{"n_head": 2, "head_dim": 64, "vocab_size": 3559, "activation": "tanh_gelu", "qk_norm": false, "bias": "all", "init": "normal", "init_std_qkv": 0.0442, "optimizer": "muon_variant", "lr_mult_down": 3.0, "beta1": 0.95, "doc_mask": false, "steps": 7026}
Each number is 200 + 30 x the weight over its row's rms, rounded and kept within 0 to 999. Layers, rows and columns count from 0. The size before them is the row's rms in percent of the matrix's.

# down: layer 5 MLP down (transposed), 512x128, rms 0.335, rows 111-163, columns 0-63
# up: layer 5 MLP up, 512x128, rms 0.249, rows 112-163, columns 0-63
down111,092,184,256,240,154,155,202,211,164,203,207,194,216,212,212,222,273,207,193,250,177,200,109,203,246,254,194,188,154,180,200,232,184,258,211,247,181,193,188,111,152,193,184,173,216,206,161,250,185,218,229,187,230,201,138,197,160,204,194,196,182,130,236,198,201
up112,111,129,184,172,180,187,234,192,196,208,234,200,216,180,205,203,246,193,211,214,192,175,146,237,210,187,161,208,204,172,236,203,250,191,185,222,209,216,156,207,214,215,244,149,213,188,195,160,184,187,270,188,251,181,202,190,191,153,161,213,268,269,183,219,239
down112,123,163,163,208,202,180,203,206,174,244,246,163,204,219,184,184,213,217,188,159,203,228,170,252,167,222,218,188,227,192,215,226,251,230,218,284,172,177,180,220,192,231,208,170,194,238,166,176,214,195,105,217,195,183,175,215,214,213,223,176,196,197,214,173,226
up113,101,213,197,147,202,181,205,221,194,197,186,255,209,239,200,233,183,142,152,195,212,216,200,200,161,194,212,201,182,248,198,185,206,226,195,228,191,138,238,251,192,211,252,194,204,148,253,196,252,210,198,190,236,224,235,139,218,186,203,192,231,213,216,159,172
down113,095,175,228,234,221,201,213,261,205,131,231,209,214,184,177,228,196,207,196,259,174,206,211,160,237,207,180,177,208,233,238,187,211,177,254,165,233,210,126,188,148,155,156,176,201,204,151,217,153,223,165,221,202,237,201,209,178,224,234,216,174,288,177,217,252
up114,094,178,229,195,135,209,173,235,192,220,174,160,224,167,201,248,192,228,186,230,213,203,200,182,217,228,167,151,224,253,185,186,211,223,223,161,185,155,169,190,220,153,162,228,237,229,212,175,181,183,239,206,197,187,138,225,215,248,207,196,172,148,220,197,222
down114,099,215,207,151,203,224,213,168,182,200,202,180,173,171,197,178,205,231,195,201,253,229,181,178,230,224,272,213,228,231,222,230,238,216,153,262,255,192,222,185,161,224,228,216,170,245,188,204,156,186,256,222,183,202,166,194,196,218,207,190,244,189,225,197,211
up115,102,246,197,191,166,166,283,147,247,163,194,193,214,188,238,242,232,212,139,188,214,242,196,165,152,244,227,218,194,188,209,168,231,243,240,194,168,258,224,159,196,160,163,226,187,202,192,213,256,221,256,161,172,203,206,212,231,170,194,228,181,225,250,166,246
down115,101,240,177,229,233,167,246,162,130,173,207,190,244,214,178,220,222,200,174,240,217,224,184,228,204,191,209,198,247,155,207,193,224,190,202,157,171,175,199,231,169,205,237,201,163,167,198,152,208,198,234,215,172,175,195,212,268,249,198,229,206,194,202,291,196
up116,092,200,184,154,186,181,202,181,169,170,248,167,233,232,175,253,262,157,233,239,184,157,169,202,207,207,183,198,158,193,221,213,226,228,213,218,124,210,214,223,240,263,177,212,209,168,153,196,218,227,229,186,207,232,215,211,149,228,189,165,236,229,189,158,240
down116,094,207,216,194,212,269,197,160,201,245,233,199,254,168,232,176,189,236,217,196,184,178,233,252,167,158,193,201,224,163,216,222,228,142,176,223,132,188,218,210,272,160,245,190,185,187,200,227,222,189,196,213,148,233,203,230,217,199,179,208,216,170,226,203,202
up117,095,222,195,160,126,233,198,185,218,173,173,217,207,182,205,184,138,174,232,169,220,206,176,161,251,228,170,240,261,266,177,197,168,198,206,227,207,217,227,105,169,212,233,173,242,205,214,186,218,186,196,228,217,222,156,137,187,195,260,272,178,208,191,204,185
down117,092,152,126,225,194,204,167,196,225,177,183,147,240,209,219,224,217,158,180,216,179,247,237,188,199,194,201,240,193,179,197,189,186,208,180,167,203,205,142,233,265,210,196,252,166,201,184,161,195,224,218,266,173,206,216,200,188,218,200,174,158,174,198,210,163
up118,102,177,206,232,235,223,206,234,164,200,236,173,223,189,213,165,232,235,179,214,191,117,197,213,181,200,244,227,207,85,201,214,235,208,120,245,184,218,161,164,219,191,180,211,239,210,203,215,204,220,222,174,245,226,230,161,219,229,226,182,192,148,196,234,169
down118,099,147,263,189,213,177,174,235,235,155,238,202,234,221,213,213,177,227,241,220,174,160,172,138,234,170,190,217,215,232,173,235,200,228,255,180,242,232,219,258,159,191,174,235,196,254,199,265,180,202,163,224,192,230,189,234,179,235,199,176,202,172,221,192,175
up119,106,240,179,227,217,206,204,229,240,167,209,196,199,252,246,201,179,238,238,213,211,198,217,233,220,207,198,223,178,222,159,229,178,219,190,207,248,202,197,172,203,149,201,208,246,183,147,190,194,218,160,221,180,195,248,174,227,231,213,229,225,230,209,227,155
down119,103,182,226,169,201,183,164,165,177,191,180,230,188,184,219,205,189,245,193,184,165,158,199,156,260,172,143,230,204,208,185,252,160,176,217,220,256,194,216,168,160,294,212,189,216,229,226,216,256,226,180,228,153,195,194,223,184,230,197,191,208,209,255,222,223
up120,110,183,205,186,197,205,192,220,206,147,206,234,208,196,215,177,184,208,216,229,197,164,215,240,171,175,192,147,236,168,222,234,126,214,185,198,244,188,207,219,225,188,154,228,180,240,159,153,217,176,187,158,163,254,141,192,201,196,168,198,184,218,207,200,240
down120,118,188,187,206,185,249,218,220,226,264,186,187,218,236,193,186,246,176,177,199,173,167,222,232,194,223,199,218,177,219,189,210,192,237,194,202,260,231,195,178,187,217,180,180,184,239,162,245,218,190,253,216,205,187,140,213,173,205,158,186,213,167,209,224,180
up121,093,214,163,262,232,217,252,146,203,205,170,194,159,191,218,161,156,185,227,258,145,253,175,186,202,187,170,244,223,163,194,223,175,195,223,188,216,239,186,202,267,232,178,192,187,247,189,147,199,206,184,145,204,218,176,187,220,237,143,195,211,223,202,170,172
down121,106,180,192,218,249,204,178,179,213,231,187,130,176,168,205,224,211,234,181,162,187,184,211,210,248,203,196,187,172,192,222,221,240,206,189,276,233,213,211,127,206,173,169,188,177,215,221,229,216,213,208,218,152,211,156,216,250,145,229,192,218,243,182,166,223
up122,091,245,255,166,215,207,195,194,170,160,189,204,159,181,232,200,259,230,197,181,212,212,155,190,231,206,183,169,161,224,170,200,164,204,215,236,208,214,221,207,211,195,234,228,168,235,259,163,211,175,186,180,205,153,212,253,167,121,204,224,246,200,136,193,203
down122,090,164,176,171,224,211,176,193,185,178,182,187,211,186,181,233,191,225,175,187,156,239,165,187,216,198,222,173,169,192,139,124,174,216,189,267,249,198,233,157,224,145,233,200,211,221,162,222,247,194,216,217,258,213,198,205,203,241,261,191,172,221,187,154,208
up123,111,247,209,192,189,229,196,227,176,197,233,187,203,200,206,204,180,205,218,200,231,193,174,138,217,210,211,200,166,184,165,275,175,234,236,205,230,179,241,220,183,196,254,182,193,206,166,145,226,229,242,165,152,211,199,194,218,123,240,238,247,237,180,180,153
down123,107,247,135,205,144,233,231,195,230,237,225,205,219,182,180,179,164,194,173,165,170,205,198,151,233,228,140,245,224,260,173,181,169,202,223,171,199,174,216,227,241,213,219,199,222,233,177,175,192,163,213,214,225,181,229,227,201,174,184,285,194,232,250,199,196
up124,098,192,235,185,261,223,199,195,220,226,255,197,189,184,209,161,148,229,201,217,206,207,184,198,200,207,162,233,184,256,215,174,231,204,225,232,183,201,207,189,239,199,208,235,253,214,242,184,244,187,173,203,208,179,205,205,194,257,238,140,177,246,128,187,235
down124,105,211,199,218,259,225,214,197,217,208,256,253,223,168,221,205,158,153,198,198,175,169,191,229,159,202,228,155,241,164,252,223,234,211,189,187,203,221,205,159,154,194,217,170,224,238,171,196,226,250,198,185,147,232,207,224,259,174,138,207,193,235,178,197,208
up125,101,195,211,181,217,203,195,216,228,203,170,212,196,177,163,182,222,214,221,246,218,203,160,194,216,218,200,204,229,157,211,213,213,250,197,207,171,216,158,132,236,272,179,232,151,213,166,115,224,252,183,202,133,215,194,202,197,188,188,206,220,199,234,225,198
down125,091,197,206,226,221,204,211,228,205,156,131,174,180,166,169,256,205,206,241,180,212,146,245,130,173,209,236,217,193,253,162,141,184,220,190,185,226,178,214,207,247,234,203,144,220,185,234,213,153,186,215,246,196,235,200,200,174,215,191,225,181,237,212,225,156
up126,101,247,157,236,183,202,268,197,193,202,230,178,152,164,204,195,220,199,215,210,213,194,207,273,196,157,208,233,214,175,215,249,168,203,213,208,269,219,202,164,219,158,182,184,158,199,168,233,183,178,190,223,195,191,250,197,206,245,181,139,208,183,227,216,203
down126,103,264,252,173,145,169,223,211,167,160,165,185,223,196,170,196,218,181,209,166,203,268,210,168,212,224,236,207,165,235,224,253,216,148,182,236,230,237,195,157,198,187,226,215,175,218,197,203,173,236,214,183,187,185,190,178,229,233,245,174,222,124,196,219,170
up127,097,180,238,210,184,223,202,161,204,247,180,224,228,190,205,199,199,151,160,211,216,217,221,213,199,208,129,201,243,200,206,193,186,220,215,184,241,250,250,171,188,241,132,169,212,208,197,214,204,199,177,179,150,243,250,255,210,232,210,203,209,192,244,196,221
down127,093,135,198,132,284,209,211,207,180,249,240,213,217,194,186,232,200,203,179,176,233,173,130,239,182,186,225,201,189,198,217,190,215,206,227,240,222,216,174,196,201,201,201,166,189,246,199,173,200,225,198,238,226,197,199,204,135,175,207,218,168,160,170,207,284
up128,097,168,202,222,203,261,145,208,268,202,219,184,232,285,201,167,215,160,208,199,164,182,235,205,273,192,246,162,199,205,255,262,187,238,148,216,214,178,218,187,210,169,213,182,179,177,164,192,200,164,230,178,187,199,143,192,224,159,177,217,170,185,202,159,176
down128,095,238,182,181,170,176,211,237,220,195,196,231,205,189,213,171,206,171,147,215,206,220,249,182,211,180,233,213,184,177,236,201,193,208,227,212,166,219,209,214,219,236,252,179,217,218,191,244,138,227,216,189,223,213,143,238,182,149,165,207,224,164,216,202,166
up129,089,185,218,149,154,234,192,209,188,230,213,147,200,170,182,201,159,212,214,259,204,143,178,213,178,199,187,193,206,249,192,215,221,208,184,155,170,207,155,214,158,238,247,226,220,141,178,221,250,192,202,179,154,170,216,203,164,216,245,184,189,246,192,231,198
down129,086,202,199,173,161,187,205,258,184,211,214,187,266,210,221,189,237,206,207,175,167,197,234,156,181,195,176,229,259,217,218,195,224,251,222,214,187,167,163,150,220,215,243,226,192,286,187,156,154,203,148,169,187,211,265,165,219,212,188,226,208,109,208,163,211
up130,103,191,158,157,225,225,221,243,228,230,152,176,206,223,172,209,159,176,149,205,177,208,206,204,166,200,243,160,224,232,250,181,210,196,182,230,178,185,165,246,221,222,147,160,208,182,248,232,201,174,247,209,229,222,228,177,158,208,212,185,226,178,186,199,241
down130,103,192,226,234,171,223,226,218,254,173,191,196,234,187,198,273,232,195,197,180,195,167,163,184,229,219,241,249,221,221,179,162,190,209,211,194,223,220,190,200,201,145,176,212,242,179,206,171,169,153,200,176,208,270,183,157,202,205,159,205,204,172,222,174,200
up131,108,177,148,177,192,213,128,242,214,184,202,174,240,177,225,191,163,220,173,243,158,209,206,178,243,180,180,226,206,190,193,163,283,195,214,253,263,204,186,209,216,224,218,221,193,219,207,167,198,175,260,206,225,192,192,180,198,132,219,241,232,210,206,193,174
down131,100,171,201,173,212,154,211,224,161,211,217,210,164,212,166,219,200,207,232,222,234,191,147,206,170,198,178,211,230,272,207,162,192,207,235,245,153,190,153,180,112,185,189,201,232,178,231,187,193,173,229,238,215,238,234,243,129,189,209,185,236,190,163,184,174
up132,102,174,209,187,219,194,152,185,186,165,236,192,232,216,209,176,216,248,223,180,162,174,210,201,211,253,151,196,166,169,192,222,131,245,191,188,245,195,203,151,188,204,258,227,201,234,185,197,212,192,249,208,171,214,183,185,265,207,190,175,196,166,245,221,227
down132,102,231,217,231,118,202,213,231,195,164,204,213,198,215,192,141,161,166,226,215,143,165,265,198,206,146,164,179,210,229,190,207,205,224,169,166,216,230,199,200,214,212,256,236,213,203,228,186,167,226,249,220,206,186,163,207,218,187,178,163,223,144,231,233,161
up133,123,250,203,180,284,188,237,216,181,218,240,228,229,223,230,195,188,178,188,188,187,163,177,285,201,210,167,180,198,177,162,246,235,197,214,216,225,190,173,186,156,214,192,234,206,254,212,210,153,203,230,158,237,232,150,167,217,249,225,143,168,176,157,143,215
down133,127,212,237,179,200,189,221,256,165,234,182,149,239,184,186,146,183,219,193,209,178,208,146,154,212,170,161,195,261,212,141,165,211,221,162,238,188,170,199,207,186,149,222,201,213,242,211,204,215,225,242,257,240,250,147,209,254,203,215,189,192,210,185,262,172
up134,098,171,226,153,253,198,209,227,221,275,171,174,240,243,180,162,179,217,205,167,182,177,237,181,218,149,170,211,143,216,200,249,183,232,234,201,268,174,207,230,233,203,201,212,130,168,187,202,192,198,186,260,235,212,191,139,202,233,199,246,208,176,192,251,178
down134,093,183,216,229,221,215,197,183,211,206,213,158,226,167,192,223,250,209,232,180,183,228,197,257,167,159,211,227,170,196,186,180,246,172,269,183,197,209,198,160,170,222,207,205,227,237,172,210,166,227,195,189,155,193,177,247,246,182,232,159,183,174,191,131,182
up135,103,172,225,122,210,224,193,211,218,195,236,181,166,186,159,156,258,223,163,219,224,127,219,241,236,213,184,214,140,167,219,197,158,247,226,174,226,129,169,207,236,238,246,218,168,188,221,173,207,198,226,191,215,246,163,180,167,208,216,220,177,190,207,207,211
down135,101,201,198,183,179,213,208,208,146,203,176,219,209,267,238,261,179,196,183,165,247,211,234,226,209,185,197,183,191,230,196,212,244,224,199,117,168,176,217,206,207,195,145,232,189,224,197,211,131,186,191,243,196,218,174,230,185,147,206,192,194,240,159,201,210
up136,098,162,187,189,257,217,186,238,243,220,188,242,204,206,189,184,257,202,246,190,198,245,167,219,158,191,218,187,201,184,256,250,159,181,206,211,232,206,213,206,163,160,203,190,201,214,144,216,193,202,190,199,197,236,208,214,153,222,202,213,221,169,259,198,212
down136,092,214,172,170,189,143,243,216,175,235,199,207,214,188,174,174,169,222,223,235,169,174,238,175,191,170,171,204,150,215,218,219,193,226,242,218,266,244,210,203,213,242,203,240,221,202,215,206,170,189,201,198,215,183,193,213,193,168,120,193,149,140,108,184,218
up137,096,213,204,207,172,237,225,185,173,239,203,220,221,198,229,155,227,196,225,208,189,204,197,317,196,184,191,164,176,203,240,195,155,188,205,238,214,223,257,216,207,172,222,206,167,136,205,134,182,209,205,179,187,205,171,208,158,177,139,221,270,198,221,196,225
down137,095,186,213,183,192,155,233,136,186,175,204,189,146,206,212,182,247,207,176,224,227,200,158,148,175,186,214,186,212,194,142,162,163,206,178,188,174,141,224,186,191,131,225,204,242,223,199,217,190,222,151,221,212,171,209,203,227,164,178,214,238,214,207,215,215
up138,098,233,188,208,220,128,250,203,211,226,198,187,205,193,181,218,194,246,137,234,210,205,216,215,236,222,248,162,191,173,196,190,260,232,208,193,213,196,184,195,126,203,206,225,147,215,230,159,225,228,161,210,152,194,221,169,223,189,228,230,205,157,175,227,187
down138,086,220,202,196,204,185,224,152,225,159,152,209,154,170,198,178,188,264,192,213,147,188,230,178,154,148,132,191,200,198,232,235,217,259,171,209,176,204,179,197,246,163,196,182,198,191,199,241,157,162,125,191,249,240,174,225,238,235,217,196,214,226,189,163,155
up139,109,168,143,229,209,235,197,186,211,154,163,243,167,200,184,202,129,190,190,186,233,190,177,170,183,175,191,219,206,168,239,256,239,209,181,226,230,229,170,131,184,202,174,230,123,233,160,190,215,209,239,219,271,212,140,225,189,169,223,239,202,161,213,173,251
down139,124,128,120,193,173,197,213,180,164,199,203,207,211,184,229,216,213,247,189,202,202,189,147,189,241,178,194,203,114,183,189,185,226,213,199,254,220,223,212,188,211,171,175,170,201,228,247,159,210,253,260,190,266,221,175,195,174,232,228,227,236,202,238,231,180
up140,107,190,218,154,191,154,201,210,185,219,213,187,184,202,244,159,240,164,219,191,217,215,144,226,201,197,213,178,206,227,215,203,165,225,222,175,226,205,162,198,199,189,150,216,146,165,222,191,234,210,143,203,215,160,202,167,296,221,154,198,209,179,196,193,192
down140,107,204,166,170,247,147,196,174,209,149,176,183,189,182,203,204,204,172,222,225,147,204,164,219,199,169,191,236,255,211,241,270,186,196,226,203,232,237,236,200,164,197,149,226,190,229,220,205,245,211,231,186,203,190,215,180,222,186,229,190,174,208,166,179,248
up141,097,179,200,221,180,135,153,202,203,206,209,203,231,184,231,131,211,198,221,205,245,239,245,172,188,185,237,199,177,226,169,245,242,191,193,222,198,173,227,184,193,245,170,229,160,218,201,235,190,166,236,198,173,209,177,243,154,179,230,159,194,202,155,219,185
down141,096,209,176,203,186,201,190,222,209,189,157,190,164,222,271,206,211,219,187,180,195,196,239,204,206,167,166,237,157,175,138,260,201,243,194,191,210,219,203,185,172,142,161,180,223,212,247,170,200,212,189,226,224,189,138,179,171,186,218,208,222,202,233,198,233
up142,100,215,228,203,221,185,198,224,176,169,209,154,201,163,194,150,159,214,194,184,154,173,198,274,223,224,215,210,120,191,201,164,159,230,229,212,249,235,179,224,223,224,220,163,226,216,155,178,238,186,235,206,178,275,176,201,190,201,177,184,193,173,245,242,217
down142,102,178,226,228,204,180,225,228,264,172,191,255,174,185,195,177,219,195,296,203,226,193,148,184,181,128,172,198,189,202,198,172,214,134,186,167,230,170,194,209,193,208,202,227,228,179,177,186,169,186,221,192,187,127,235,245,225,166,230,221,173,171,151,213,182
up143,110,132,206,196,234,169,185,173,142,168,199,193,244,204,185,243,163,208,205,196,199,185,223,223,234,225,241,197,220,219,209,169,177,191,138,223,179,210,222,198,204,129,174,207,234,225,241,217,259,168,194,195,191,198,181,156,155,202,262,183,223,206,165,202,212
down143,112,213,179,173,218,196,239,176,230,175,220,214,178,196,176,207,246,234,200,234,159,223,203,214,139,268,190,181,200,170,211,205,178,218,123,167,171,175,195,225,140,163,229,186,188,227,243,191,187,231,200,262,204,170,201,207,183,231,164,240,181,210,199,195,168
up144,102,219,170,209,165,155,160,198,214,218,230,241,241,194,215,218,166,210,144,169,197,187,221,224,222,192,213,276,192,154,188,233,276,202,190,228,185,229,226,207,175,209,200,208,212,165,207,184,166,278,184,205,189,198,169,217,186,223,241,241,169,172,260,159,209
down144,106,199,243,130,160,188,199,231,187,229,204,186,141,171,173,243,172,248,232,214,198,249,227,179,184,173,203,217,156,194,227,211,286,188,199,242,181,179,218,185,184,180,171,210,161,195,226,217,224,154,203,246,173,254,168,187,240,173,165,240,207,219,180,196,218
up145,109,203,229,234,221,230,180,193,203,249,222,230,184,233,188,167,230,207,159,185,186,244,236,203,156,220,186,211,192,226,173,241,158,201,166,205,183,198,259,171,236,217,201,150,262,128,170,221,193,152,215,205,178,169,193,149,206,167,141,145,223,158,191,246,205
down145,108,239,239,247,228,240,175,192,181,175,190,204,225,203,158,191,207,207,250,185,292,177,218,149,196,251,224,188,183,206,169,190,247,202,225,238,197,203,156,190,258,201,245,180,234,200,168,241,169,272,199,244,140,168,230,194,166,191,160,181,208,202,158,241,211
up146,097,220,183,149,214,169,241,187,180,245,244,182,176,241,196,173,191,213,187,194,269,243,108,188,197,196,188,216,222,190,226,201,176,166,238,229,230,181,173,182,172,207,269,203,206,152,149,231,205,184,149,211,148,150,187,195,192,229,190,175,185,191,199,207,203
down146,094,221,256,282,181,299,122,207,189,195,160,170,209,213,204,182,235,185,213,222,232,182,273,200,245,205,199,161,181,169,193,225,232,197,179,211,172,166,211,230,211,219,119,192,177,227,201,217,194,189,230,156,262,176,228,215,194,184,199,218,164,162,192,156,183
up147,100,189,174,190,202,212,201,250,201,151,176,205,224,185,240,175,164,208,240,210,169,200,209,157,210,228,264,278,214,177,196,206,178,187,215,161,178,177,204,167,150,166,206,166,226,161,138,236,216,243,217,138,186,195,178,222,183,197,261,177,204,201,230,231,174
down147,105,164,207,161,224,183,219,215,212,214,206,241,193,179,189,235,204,206,211,185,229,193,187,201,186,195,167,152,219,251,222,214,227,131,246,256,175,253,177,192,224,193,215,226,188,217,271,245,216,211,170,227,238,195,253,199,144,149,213,234,213,187,230,203,141
up148,112,150,213,206,177,239,214,168,258,181,203,178,204,181,167,225,153,165,181,186,223,180,177,183,254,174,225,189,208,194,137,250,203,142,238,183,192,233,177,183,189,163,194,193,229,216,198,149,244,227,207,215,259,252,218,200,156,230,138,214,241,206,185,199,169
down148,111,233,164,204,250,245,185,250,211,193,206,180,215,236,201,205,170,133,181,238,229,220,235,180,204,234,230,202,180,223,196,193,218,169,164,214,233,275,226,177,165,219,229,229,221,220,199,244,200,176,168,252,150,220,181,182,195,187,189,180,159,195,230,174,177
up149,093,187,218,250,232,191,149,223,199,238,203,209,183,169,194,224,189,174,173,244,280,215,255,164,207,212,202,141,204,177,186,217,214,197,190,244,217,182,227,164,216,216,185,243,211,163,219,196,194,197,198,213,179,158,225,197,229,183,208,174,221,169,260,224,195
down149,072,184,202,212,208,184,194,215,146,158,212,202,199,162,184,206,170,216,239,200,215,155,185,212,149,276,182,209,238,189,201,213,148,196,235,186,252,201,158,202,219,247,253,211,221,217,190,140,170,203,250,223,209,195,189,191,214,223,179,151,197,188,215,215,250
up150,096,207,172,197,171,225,213,176,174,209,184,181,144,256,191,221,223,218,205,239,214,205,261,197,162,229,214,214,136,225,210,231,220,218,181,214,196,241,223,121,158,253,207,187,173,202,176,275,201,227,174,233,243,157,164,268,195,213,184,218,195,194,216,203,196
down150,118,169,180,247,172,237,211,216,221,252,182,167,183,175,201,181,189,223,179,219,218,218,187,206,231,190,190,250,206,169,159,241,195,247,179,245,189,156,193,203,246,168,236,241,225,190,157,263,180,187,158,142,237,193,187,221,204,238,251,226,243,217,180,194,189
up151,101,178,170,155,204,192,211,181,197,194,226,241,229,230,164,232,178,209,217,177,224,120,193,158,211,211,195,219,246,222,230,186,238,196,191,159,195,170,206,223,212,211,230,236,265,147,172,242,240,183,155,134,151,193,190,148,203,195,253,262,212,190,207,153,204
down151,096,218,178,188,281,205,137,177,158,185,238,159,231,172,219,202,185,238,188,202,174,176,191,182,199,221,169,242,218,163,204,228,209,197,204,194,170,161,205,189,220,140,235,179,205,218,212,206,203,173,228,259,212,199,202,223,202,196,200,167,241,269,177,172,186
up152,084,189,211,191,229,210,152,179,197,199,223,214,210,154,212,183,226,176,188,153,155,274,190,155,192,227,221,226,183,180,178,245,205,209,182,271,194,174,216,184,202,210,215,172,192,164,174,231,225,150,220,211,128,191,182,206,233,126,249,191,261,191,215,248,197
down152,080,231,202,203,212,152,152,243,208,204,224,284,225,253,214,156,213,231,169,135,210,211,181,214,223,190,145,181,184,172,232,211,229,169,180,156,231,168,224,268,204,165,219,150,183,222,180,142,198,223,209,202,223,224,169,209,190,213,204,219,153,193,194,238,216
up153,113,187,201,164,234,194,248,203,165,239,236,171,204,211,230,156,198,183,205,220,184,245,154,179,227,161,263,213,207,160,210,201,247,226,183,211,296,193,210,246,194,198,199,156,200,208,210,176,224,186,209,166,215,190,175,228,181,154,247,240,182,212,204,184,173
down153,108,228,213,175,196,215,154,159,195,223,253,241,236,238,158,197,180,221,190,202,195,199,211,154,145,192,185,248,201,202,244,193,122,217,202,182,190,259,150,156,207,221,225,192,210,166,210,124,224,208,218,248,151,167,238,203,169,178,196,184,213,158,216,222,196
up154,090,210,211,195,228,200,215,183,186,259,228,230,166,200,177,186,190,217,216,189,207,170,266,240,151,195,182,258,228,176,172,162,190,240,179,173,209,164,234,197,196,230,207,216,192,222,208,242,149,147,163,216,164,218,157,173,224,262,192,202,239,176,197,195,247
down154,081,189,219,258,229,213,208,182,226,166,259,190,220,204,188,235,143,163,215,197,239,134,246,190,156,203,225,190,153,238,224,236,173,211,247,186,134,223,173,203,233,185,189,191,213,167,230,222,210,177,194,260,168,180,204,180,181,162,178,206,259,203,230,208,189
up155,113,210,182,211,209,215,205,210,168,167,279,207,194,180,177,168,184,217,224,167,160,185,261,257,185,194,251,227,151,184,226,194,128,247,171,194,220,166,184,214,196,204,189,240,201,207,169,199,243,154,191,230,204,142,136,173,237,214,186,176,228,206,232,221,211
down155,107,217,192,168,186,198,257,202,195,176,166,229,183,260,210,210,216,188,197,213,148,207,230,187,238,169,147,157,159,186,206,187,199,172,221,248,224,209,226,201,196,182,244,181,242,177,244,210,179,194,175,245,233,179,221,265,205,175,162,163,292,238,184,193,202
up156,088,208,152,206,163,180,168,196,203,156,238,217,190,210,152,172,170,209,215,206,231,193,163,244,243,200,215,194,189,234,265,183,207,222,205,225,185,201,160,191,183,220,242,184,216,221,129,195,236,152,202,256,239,222,204,189,248,213,226,212,227,195,169,238,231
down156,081,224,248,209,235,171,198,213,218,182,213,192,158,216,178,212,172,216,199,242,231,224,231,182,189,232,243,199,170,207,196,243,180,168,204,172,167,208,234,194,174,196,185,147,191,214,232,154,155,173,235,200,165,196,264,222,209,182,190,164,220,156,189,244,164
up157,094,184,228,195,179,260,175,226,125,204,213,214,244,191,179,290,216,208,234,199,164,206,124,201,232,231,224,253,139,206,139,201,208,180,205,176,208,157,223,201,205,185,176,202,179,147,221,176,216,176,210,192,228,281,166,215,160,225,230,180,220,176,178,214,203
down157,092,229,244,281,246,184,231,163,228,162,183,222,152,174,177,230,203,222,253,212,208,141,181,219,181,181,184,195,202,172,177,197,226,212,230,146,237,155,198,268,185,181,168,183,241,228,241,196,145,240,163,205,200,160,233,185,195,197,217,157,254,188,216,237,181
up158,109,146,228,108,178,250,194,182,212,228,198,199,225,246,218,199,230,239,245,211,206,154,174,146,157,183,163,135,201,147,187,255,176,226,182,231,186,188,214,164,209,203,246,193,261,209,185,236,246,149,210,179,243,206,160,184,202,166,133,223,238,206,184,170,234
down158,111,209,146,173,187,221,182,234,192,203,220,174,194,178,173,246,167,178,233,264,226,248,223,204,200,167,217,161,179,196,222,193,242,211,209,277,190,186,201,220,239,198,197,189,235,184,161,237,194,153,241,153,169,215,192,121,191,219,242,225,225,169,168,188,159
up159,094,199,197,264,205,199,202,182,191,190,221,268,225,250,209,152,208,245,203,216,194,129,211,211,215,202,237,183,229,133,211,186,171,167,223,223,226,162,225,134,220,232,130,214,183,167,171,190,150,157,235,195,227,185,164,145,179,205,213,189,191,176,222,251,209
down159,094,191,175,242,220,200,233,238,234,175,180,194,249,188,204,156,206,184,190,226,196,157,163,166,158,157,216,218,187,201,201,245,212,180,230,226,252,224,154,194,180,222,251,208,160,213,167,231,192,224,129,137,185,142,191,168,219,200,229,230,152,185,200,235,187
up160,094,190,163,198,184,197,209,213,128,183,163,227,200,183,155,219,167,189,178,206,221,227,181,187,202,172,250,195,162,240,152,174,234,232,134,192,200,160,195,210,244,177,227,146,217,192,158,192,193,239,244,225,228,228,170,194,197,230,243,214,179,198,184,223,226
down160,095,214,153,225,217,190,188,179,167,192,251,243,199,174,185,215,235,173,225,228,237,202,155,242,246,215,214,147,231,202,208,166,191,209,223,241,204,189,211,211,198,163,198,205,170,199,265,182,200,199,194,211,198,205,252,197,151,196,220,183,204,214,156,152,194
up161,099,185,171,166,172,220,201,133,211,233,156,204,232,204,184,170,239,155,217,251,174,230,219,188,230,203,197,194,168,190,181,205,217,218,153,264,242,174,237,205,223,227,230,166,191,207,158,199,237,161,177,148,194,203,213,227,200,150,187,210,218,206,200,169,184
down161,088,179,166,164,193,186,201,158,194,193,245,215,213,171,161,187,162,172,200,228,232,211,176,245,214,187,250,225,206,192,282,212,206,260,227,173,167,209,208,127,210,195,228,196,177,195,226,183,209,181,250,263,173,143,212,222,152,232,194,201,212,180,205,196,204
up162,087,192,189,206,128,228,184,183,236,206,186,234,190,177,213,237,223,181,184,214,191,216,204,174,270,184,209,167,195,219,204,216,245,229,213,197,211,165,169,158,233,209,193,186,208,207,228,231,237,147,235,172,229,182,177,155,234,148,249,206,216,250,159,173,204
down162,090,236,230,185,224,165,167,174,214,221,183,184,253,145,220,212,220,169,196,207,196,209,178,153,166,204,198,170,216,260,160,226,186,172,217,183,190,257,203,212,204,200,178,215,189,208,221,285,239,175,204,196,194,250,217,162,191,253,205,112,155,192,182,211,161
up163,095,216,149,183,202,224,213,178,186,214,175,243,235,171,182,232,224,240,173,225,166,226,202,194,211,228,189,185,231,178,200,183,229,202,229,169,220,237,170,188,200,191,217,265,198,203,176,142,189,206,172,195,217,142,147,161,203,194,187,183,185,150,189,181,273
down163,096,172,209,221,216,179,148,239,221,241,194,221,162,181,221,183,213,213,205,166,221,216,187,208,151,247,212,155,196,133,223,226,185,131,180,183,212,224,213,259,244,196,192,188,198,197,180,234,248,182,224,177,144,195,171,224,247,195,200,210,194,219,180,172,205